From a checkpoint of a small transformer trained on Wikipedia.
Size: 5 heads of 64 (1 for keys and values), vocabulary 8192, 19.1M parameters.
Architecture: RMSNorm before each block, rotary positions, tied embeddings.
Each number is 128 + 32 x the weight over its row's rms, rounded and kept within 0 to 255. Layers, rows and columns count from 0. Numbers have three digits each. The size before them is the row's rms in percent of the matrix's.

# layer 7 MLP down (transposed), 1600x320, rms 0.104, rows 495-544, columns 64-127
094:134149092083084136100074148166114062125185114128160162164128153096097140100103095145111159099124209106124143120120141170134107133140163160146162184121102140085154144150096182103129092141152178
101:113103097108112079168197143131117118173158174137129143049133161126189136128167097133130129141160152173136160175098164124146134124108076121153073079113096127179131151095133066134147148164096116
102:130110129115164111166101157108084082102137153176118140169173149118150135088145183186173139173240131151135161120199065109107116168146125087113112096077038153148107095067138100140153135161146175
092:147099134140100061122152105082152144149136082160169114061090186117108180153090132155098105101124146140118111086141172105117183160080093185146143189132127135056132135075125134137128087105126133
098:116112127079078136165133119098138191147201156136143136121204124123110150113141162141128078103132096111099136134178116108157075106183153124150131151126193123121149161090110130112153129113159128
096:141097117089117130123170205116140174094152156097126145098146190147141132101101145188070138157117137132130116144107123123152073108079155091120120066030156158107136136107133126147119066154109112
104:118138145121165078170191147053073125166211146147121119097126127156178151109133117125171135073137152143182170124133066095140142088113090151139124135151136102067133086106158108152073088094132163
100:155099109182141100131142137107083142127161089065101180160127122101135064102065165173134100210135143151135111171178089095121093094136133144125204107115113159144127175104200091179121089163093138
093:117027122103097149141056174109054146138139073144089128118106128116154089109103111109130111144102078118157153109117055097095102147155126131152074111121116124106132069116226126083079135123128109
106:165075064157140088118139152154078096141188145127063097133119156150162094161092146095120056075165160138133179087074174163101155159144130216160128122032171125061172163154155168149160115121090191
101:151156103142128144122150111164086057094129158086091100110141158068199138133114131135145122170109088177145086138153149147141158119109096170126088152110092089129202129104126138091109121130155116
099:176118105198093095133161085131112108149070149141103146115132112098158104188070129144160123159131138155136111099174116156128178151128148143166105127089130131103137135133119183122185171103167146
100:167140133154098117176145092149049111137116113135171089139103149086205160129143161187123102088160080087145072146144099140107123177165082141114119112141110116145125126128099122147145125100217141
100:078126142096127167145137125107112106108108151150082101144075099159166123141149130097125113189124106097166168109115179137121085088084188119162135118101162185151142070128086137088083061081156049
100:124176080184078119110171134142180081105124093084106149108088136116143170132157128146163182188167179109132158124193151206139154063149113127174144114076055116128085072171222129112116190140120110
098:129118159107082170068170141080107094137090149107079130083157105152130153117138165134082081204121142124147102131129104155138141113069067144159158139146019148172155162133128113139164166134127154
100:111144153151198123081130188131131131114128109170168162079122159081098131162106111166064146121173199124113105142099138119106179103094131116147100087194160160113134118102105083076074104181155156
106:100143114164145146157106133143150127128151100095155096161056159138162090142158109079159089062096123110160060140134152096151126057133088109107118082116103139079143187166117140159139100159119138
099:074106104133112127169128118140124084222074107110079146128119117130075129156166208137023067125135163152096099096105111140090082037145130119126117133134163131173143072111137140124151167139157182
099:111130140137151144146098157103122080081123119080124095130110156091103145135154159160138061140115125123165158120111155145116208120140112119126144166171107063199077117172104127147110104127076077
106:106087105169124072129201103112131104098134132156082086098149107118127126119106133161160145121139101115108142130160163112145125141122123160191113169123073100115175161107126178127136123147026110
099:163112107159111142160191229100079076112077080069138162098133073160118124105126124084150078130159149147102122129104157100128078080130182080139125093101081126111129118121112136153092112140165117
094:124098099107156110117146115063087085127126139154188044150161130115083154128133149106186122085096163149107189129149167136153121104130129100085156117134116155104082160094169152103154099103144182
096:095185108064128133113070097165148150138169122100090155113106126135167148193059100088069074146119156176182156111144110145067087114102128149116138090142176089126143146150106206145175085152204136
098:131106083133128106119060106117097141115108104151116213086130145048178138139163119171113120116107145113093135130139158134141079173083106116149139180129131074153107217161117142092110120090162109
088:142133189133130088122130149123199131127129142111124130092158156034079135059095160107172140183117117133104114128104116088114121133119130121165149141139123104091100163085139133085048168142111177
094:171179119114143082165086172161178105127106116176140146119112141145124172196099126158134148141151079164170128170097143156059122185056056137125156184114145078089051111146132104077120131151108125
107:149130167098124136126145170090125123165166154133084096149123086140134162130176100120116104083119116072107130104143131115093173175093130133122108131104112075055142129164112172077184086088106176
100:133158129084180107140165063165059137064161164109163087135125113130094161146132076131141117139183106177133140139174129136123127143197136162118080170123148142081120101142147083141098087118082067
105:126160125112135122196125084185108130194123103079050108172202106162149176139078042095153099069126131108130193039165136111140150133070167104132084151167108144107138160130099147098173086174165148
101:088075115090137142082113043108085101101176094177115149157089176146140158119121130074157140114135131162169109153070114216134137089143128121153175128129138142115070143130081129122132150173146098
098:115140091153112159122131094111132092128121145166106096185135149106134167049183126111166116123164066159166123094142150155114175099090080134162130165163055139173123123154165203145135110156114134
099:146191109127117146148120167119166200125102087099119135170107113128099122125132091171075134121091142122028089131110122136110090115121090096122102066146088127194114115122093114135124163162130112
102:100062104118101133158142122110096119120114122114174158152168134156163082146119138175117140151094152186165154139176122128124114059142099159123123128189134136127129102137118092080061110160149133
095:129156121102097112125140098066115127172034112175097110162150133123111129119133135192154103146137145173180132141132124144099121108112161107123114102188101107172118140137111057169059137132107152
090:107122123149154124102115157117129129123144090151120139086076117174028115079124126143120167094149135148094128097090155130120088092085107138118144097138118091127115123118113150130147162100049122
095:137187146123131119147107091119182123162120147141142174086108113123094119070139135143092104119108130109163115125150127169050151152138157100137031112127148125136089098140162115092176094123092164
105:110109135114138115159144107139085131185159120127103160095093094107184130093194138149176092073128184154138073189166185098140119104101177144119164116096189164186131119095100112178107078091153161
100:104160107146140152114104086145143091161108112075062139068088163142111150133131109143117160137093134125123105131101106065051140138115104151167125102087148106146123121124118141181159161110136147
098:130134162087129124156100133166171145116105158144172124108089082135109038130151135111144099127143125149134101155112120160072168120131151136106167136142130093146101167146131103159154165134108147
097:151118101111171154185078124134166101119120126169097061138132152172180132138151082112115135162133132125107157111112166094068160111059151151145127153082151117133102157078101149097144155108079072
101:142140122067171144117158181117124099139129203096152214142127139196170098115112125193163115150176134138159131101078094106068129145103135104106177119155094156095136170106151146161151107147130125
112:175156123139133194126123114077125133149179042125140103154146103103132128087172117121144132125120134135105172154074101160169105148165116084153100077110141093168143100157103106156147130146128107
089:159095152111150115189082166089112184188121085117154131139156169123107139164162114131090114110199144096125046119129181115157091118170160118111085050151102148187136153157124171135109116138167140
097:110122151179124115117168134106085143095098115134099112128150210136140151051098174169133130089145151133121140108207113187111095139158128094201112137140116141075053087115120121111079147161150175
092:155161153143119158110118204142133096173171126151111040067105174112128162132136130125132122057177120121126120082157114093145126098081152127091218174163116135103124139062202096091085108103119163
096:142077145130091176156123116106134091192128134171140153150123100125134115057194196142158087155136076098121164098161144131134113130226107111117120126216093129145146131120154144141120092059138089
090:123131110129101110204136130151112097104189107143090134130174084075162134169094168107111126100095106136159107105101100089144179104130144136141109109154153085182161148103110126084178146165087169
085:069109193085105120169116157149118202160158112134133188181110097146154095151173185118156041167103104125135146097077120142125111103127084122129092140113149111069087147162085176146199119086130088
095:111091096130091164104148103082134097136144156144124126101122121136176081124166094154096151151108143143094153139157185103125140150126133117091105153118171154090191127162105162017101132086154197
# layer 7 MLP up, 1600x320, rms 0.104, rows 496-545, columns 64-127
102:125116190182128140075134111124135113126085168117165084129161127079089114107064172152104116133105082110130079160139127099095204108137129154112137182142149094109139139150090133150107144117172113
098:133145125145082130117154137144167184170144149073145037086071087089090130135056141161083072166133078117132094104099153077183121119096093160144149112123192116208118091123133130161148122111118108
100:101151113092173102087135063177110146090104150120202127094136108116107180138095177116142171111156107054105146156101140184166127075137120126185110185101167142107111142140094073082122165119150136
109:160131178128119071107136118153125120105126096187186094163114138134078175120120142120169184143097125108111130153069184080185136145141170111162129137127163133071071067151098128078137127097168103
100:180079116167065150154179080147166140160163147165144110155100114132160150137170127175145130157129134155095157116121067175094129166134120119104135091187130133153156163158100102111165124136116178
105:121107124158128139120091151134149116110157089087166125126090157123093146108076118148167088112113137224137080062150192163145149147076154087138149168120115096223150123112138097155168158115075041
096:159118119136161117159115059160153091132068154100110092125166164111123162133154158109175166182101130075130128133105162097160092151081133156108123165089113138080200106144150142174154103147108099
091:176145102129095144138122170091123180082140162152153144099112114147087119113172146049134169082112131078080119075103105109098132106140162142109138184106080099071160154166100080190189137140109116
098:190173117169158162134081109152153142144149161174100103104142133123137095185120212123119122175150125148139176133057197134117068119146184185119156153140090117095114163152112095096122145124110066
097:182165129087096099079159128141130099151121182183185104138153144146108145118140171119077115060113120059106068144113146133039150129090138142161178091166109132137078128163188192152149050131150103
097:199074154094113116136144109143139143128107109135093173121132159146125135092075149152129132101116136137104068129099101117114156107112137128106169144138142092163099122111105156080122103133083093
095:124159106152086106156052100124148101192131106119169149146144161081123108162177141167133114150143147131120140092052133112123145185107112105125141117132131180092183112165177158114092080108132120
094:068113090131111165133109151127152080116131116126162165083162106107114068161101107057153102092128077155103184123159093161116144160189132146145145116185147153105143168100188088108122120141136113
104:125144108121103110103138146176144138056153118167077164134128143135115089178172097124126116093194114144142125072108150160178141107135123106128087133148113174124067115148115117126137098097098142
093:139098181107124093064175135136112130102136125105179112141149130094103158130117040100143134129120115114155163122128120067158156120161070137192126133132059143098091119095140166171137159185114128
101:137111135111128110190141110093081150119130100105184168073157148190088115066121168166097100130164085124153160101106107157122115131122104108098092162145156133129135149099068135129136102139143098
101:140117124117123124200140061104120076103124118131125150162116145095169097161106119129166111078104086086064150082118199101120119121158167129094143137107098171094122167140149111163152111082151166
097:125102145156127151100115086107157124115119135144125148169135123136077154166142138114145162120155174119174171103191121115186130149152159120103117148150167101103156124173088110105133065114123138
098:180152183126172169128137101144138151119128161113138162198167135137120109116048159116089125106103115108098151111158186097127148146031129105088134127150100157188186114115123153140161090111139143
105:160106160183143124099111130074110093106153047166111088128145144113118133163113154128143065177117154093119084084178154097164114067107180117072114094113125124137112142109143119090173106125124025
094:128187137138120097126102127154154108056103132172159167110100132128126117129123153115130173140141058148125118164134108081144099140048124172142057163131118181167115147076199070043118098147166150
102:124054101153131104122144087089108097170106123052098085080123149172135115130077203150102150152103152171103143167135143196076159126159145143174105093167132099129190131125131113132079180150152136
098:153128134173160166081162102071105127101057122165137140092148124122016131092169155145210228118130069126118123158142132131173132147173144124100125124158153128140092129098135162144097130121163146
106:131143139166095080133125086094138110147226163125118068170149113128130143124111104148104138140106177079134104162089141172148093119098165142128125105099142137081096193138098118126144080087160168
104:147115124120141162160121103120134137111162207119144116136089137158133135175130084157118162148181163139154150107127134153154127089130120119125042142144148160136165096122124109085158169175135155
096:107130167165117153093128158180151118090133121081112133112180116139132101138102168144144126136065100123098099156150106114173150113139100116075117197196103099139098095144114133117141111150120116
096:112143117135133066161078084130054168112154088146068103175153169139089110146123101095135132165094131133070184175150145119085065165100153137104157138086124131143152138143202135144140065098163117
100:140186121136131144114176116134162095083156158099125165192123118156099107139112108128136154138180183147169074090193124121107156124036081098047065086178165164217067173155145152139162139116113096
099:079103154130055146132130090181161216150121154146128150153169117144158118160118160106105133161201109096089162110115185089096107152123128144075174111121140049085164074147181132179168089171122143
097:164146174115106096144139129107092074143127130113217152066165131142148117178163098066141130156096123085060140135179139088098133112132166138159112190147134066144131108148150144130148121134170108
102:125162150131135139196085130127129103105186131115164133134120114102145117146114116128100106111158103152082077134122083090137129112154170087091121189124139109106134128131139153065164087085143158
098:105091130108136134126138133169165115102157135125145093147143123093161059136104173147152084112079107144124175060114129164144139086127163144080081108196129129064092088130158123146156158171085152
103:118136154107171103074159137098109149060159157154169124152130148114065224114082154124121142122151126159202064152114103186132124193130087142078160132144131163147134095109156099123111137099125079
101:112112114099096154099128171135165183122167165108148149134133142105087197145132199137156150132121141103067130109137069110180155079123163133141148157085163070112183116111124109084090168116135127
092:141125091172121065147152085108073106122097136118163144120091166102198093082145160157101102157135108067123141166150139116100190134102131183140101072115109141111130157133160067102112121089225130
093:104064098146149176147134146127111103082108140171095162142090174059119129106099150109213156165097164101188078176176123099166119148139108129105200134129095145105107102109131134165119167114186119
106:028102087152111147189131092171171148175131167102076137174104147155104128059174118135145131140097147138120109158104126107151147121121150142156141098137177140137105145100157127166111121165121119
096:147147117125122121145119103178132127143093153091168136121114097159053176180124123150138138130066091112124096130134148128153140145103145166196139150083133110178072135115133142126109069105132109
100:165126116151148130092098118069078139143124121161140135093100150096139144089081184097109076148107121073088129155148148167079124184115068150180088151129044144135129086130113146108041149086143098
103:069053067134085144165084083138091099143132063123167129192137140099085173146087153083151169049136103102147111127127132144111107137076149136058102130104109150126170073078085095115148176080147064
103:164041134130116066130174066202102077124174125119136163145162127124160177146086133195105147117112072092135181102143156152097142128140160145078143167142104080124082199175156134163124107073159133
106:107150175166062063098133128092139104167086153118102107120163144103118098086091128148139099120129182185101119152152227141150148136110153129139144112111100064091174134165084094132131171111090109
089:130131083131113130100136132117145162101102130100083143132096170170206128142211207052111144206078142153136177090100132118126140110092127089155128071140139087119065186134118114146139079150157141
099:152150183171106142088067117132146144112101148084157132162123189113107086128189139096123156102116127150132127137123162113106124128133132101111153163176098185160143128105117185113112132063129113
092:157142137048140136061155139161115162091143160139161140139149131129135182173106125083111146141124109157142107185115114105169135155085118117119097128116127094059078159178108133059129098130140143
095:124127095126120128083163105116104124107126087171116099152133068167111095163143114112191194132121103145104137156090211121127144169099110121079153106127140155106099162129128129129180094083150110
097:098078172148134167131104190117070098119130171100110100116143153178068070123212125135206152128134139154159196176116121155157095149114124165112158133100138130146018153102156133102085160060195106
090:133140119065088161130163145118142153151176186147162075094149092071111190182113127135138182114077108095081133119125058080132103139071106125097142157128094115109156153134113133149126114134198144
103:106143176134123128101109146085068129124147154115156157079112150131165158149141108144138099075136172128112071114120083090076113137117175140127115184184157148162136152096081066184130122107112072
091:125161138139135041123114167127074145126169148132137100137143148119148177140088192119163138090155147174118136114066100095104102192093128119134135134121124171140060120111097120087124129122108127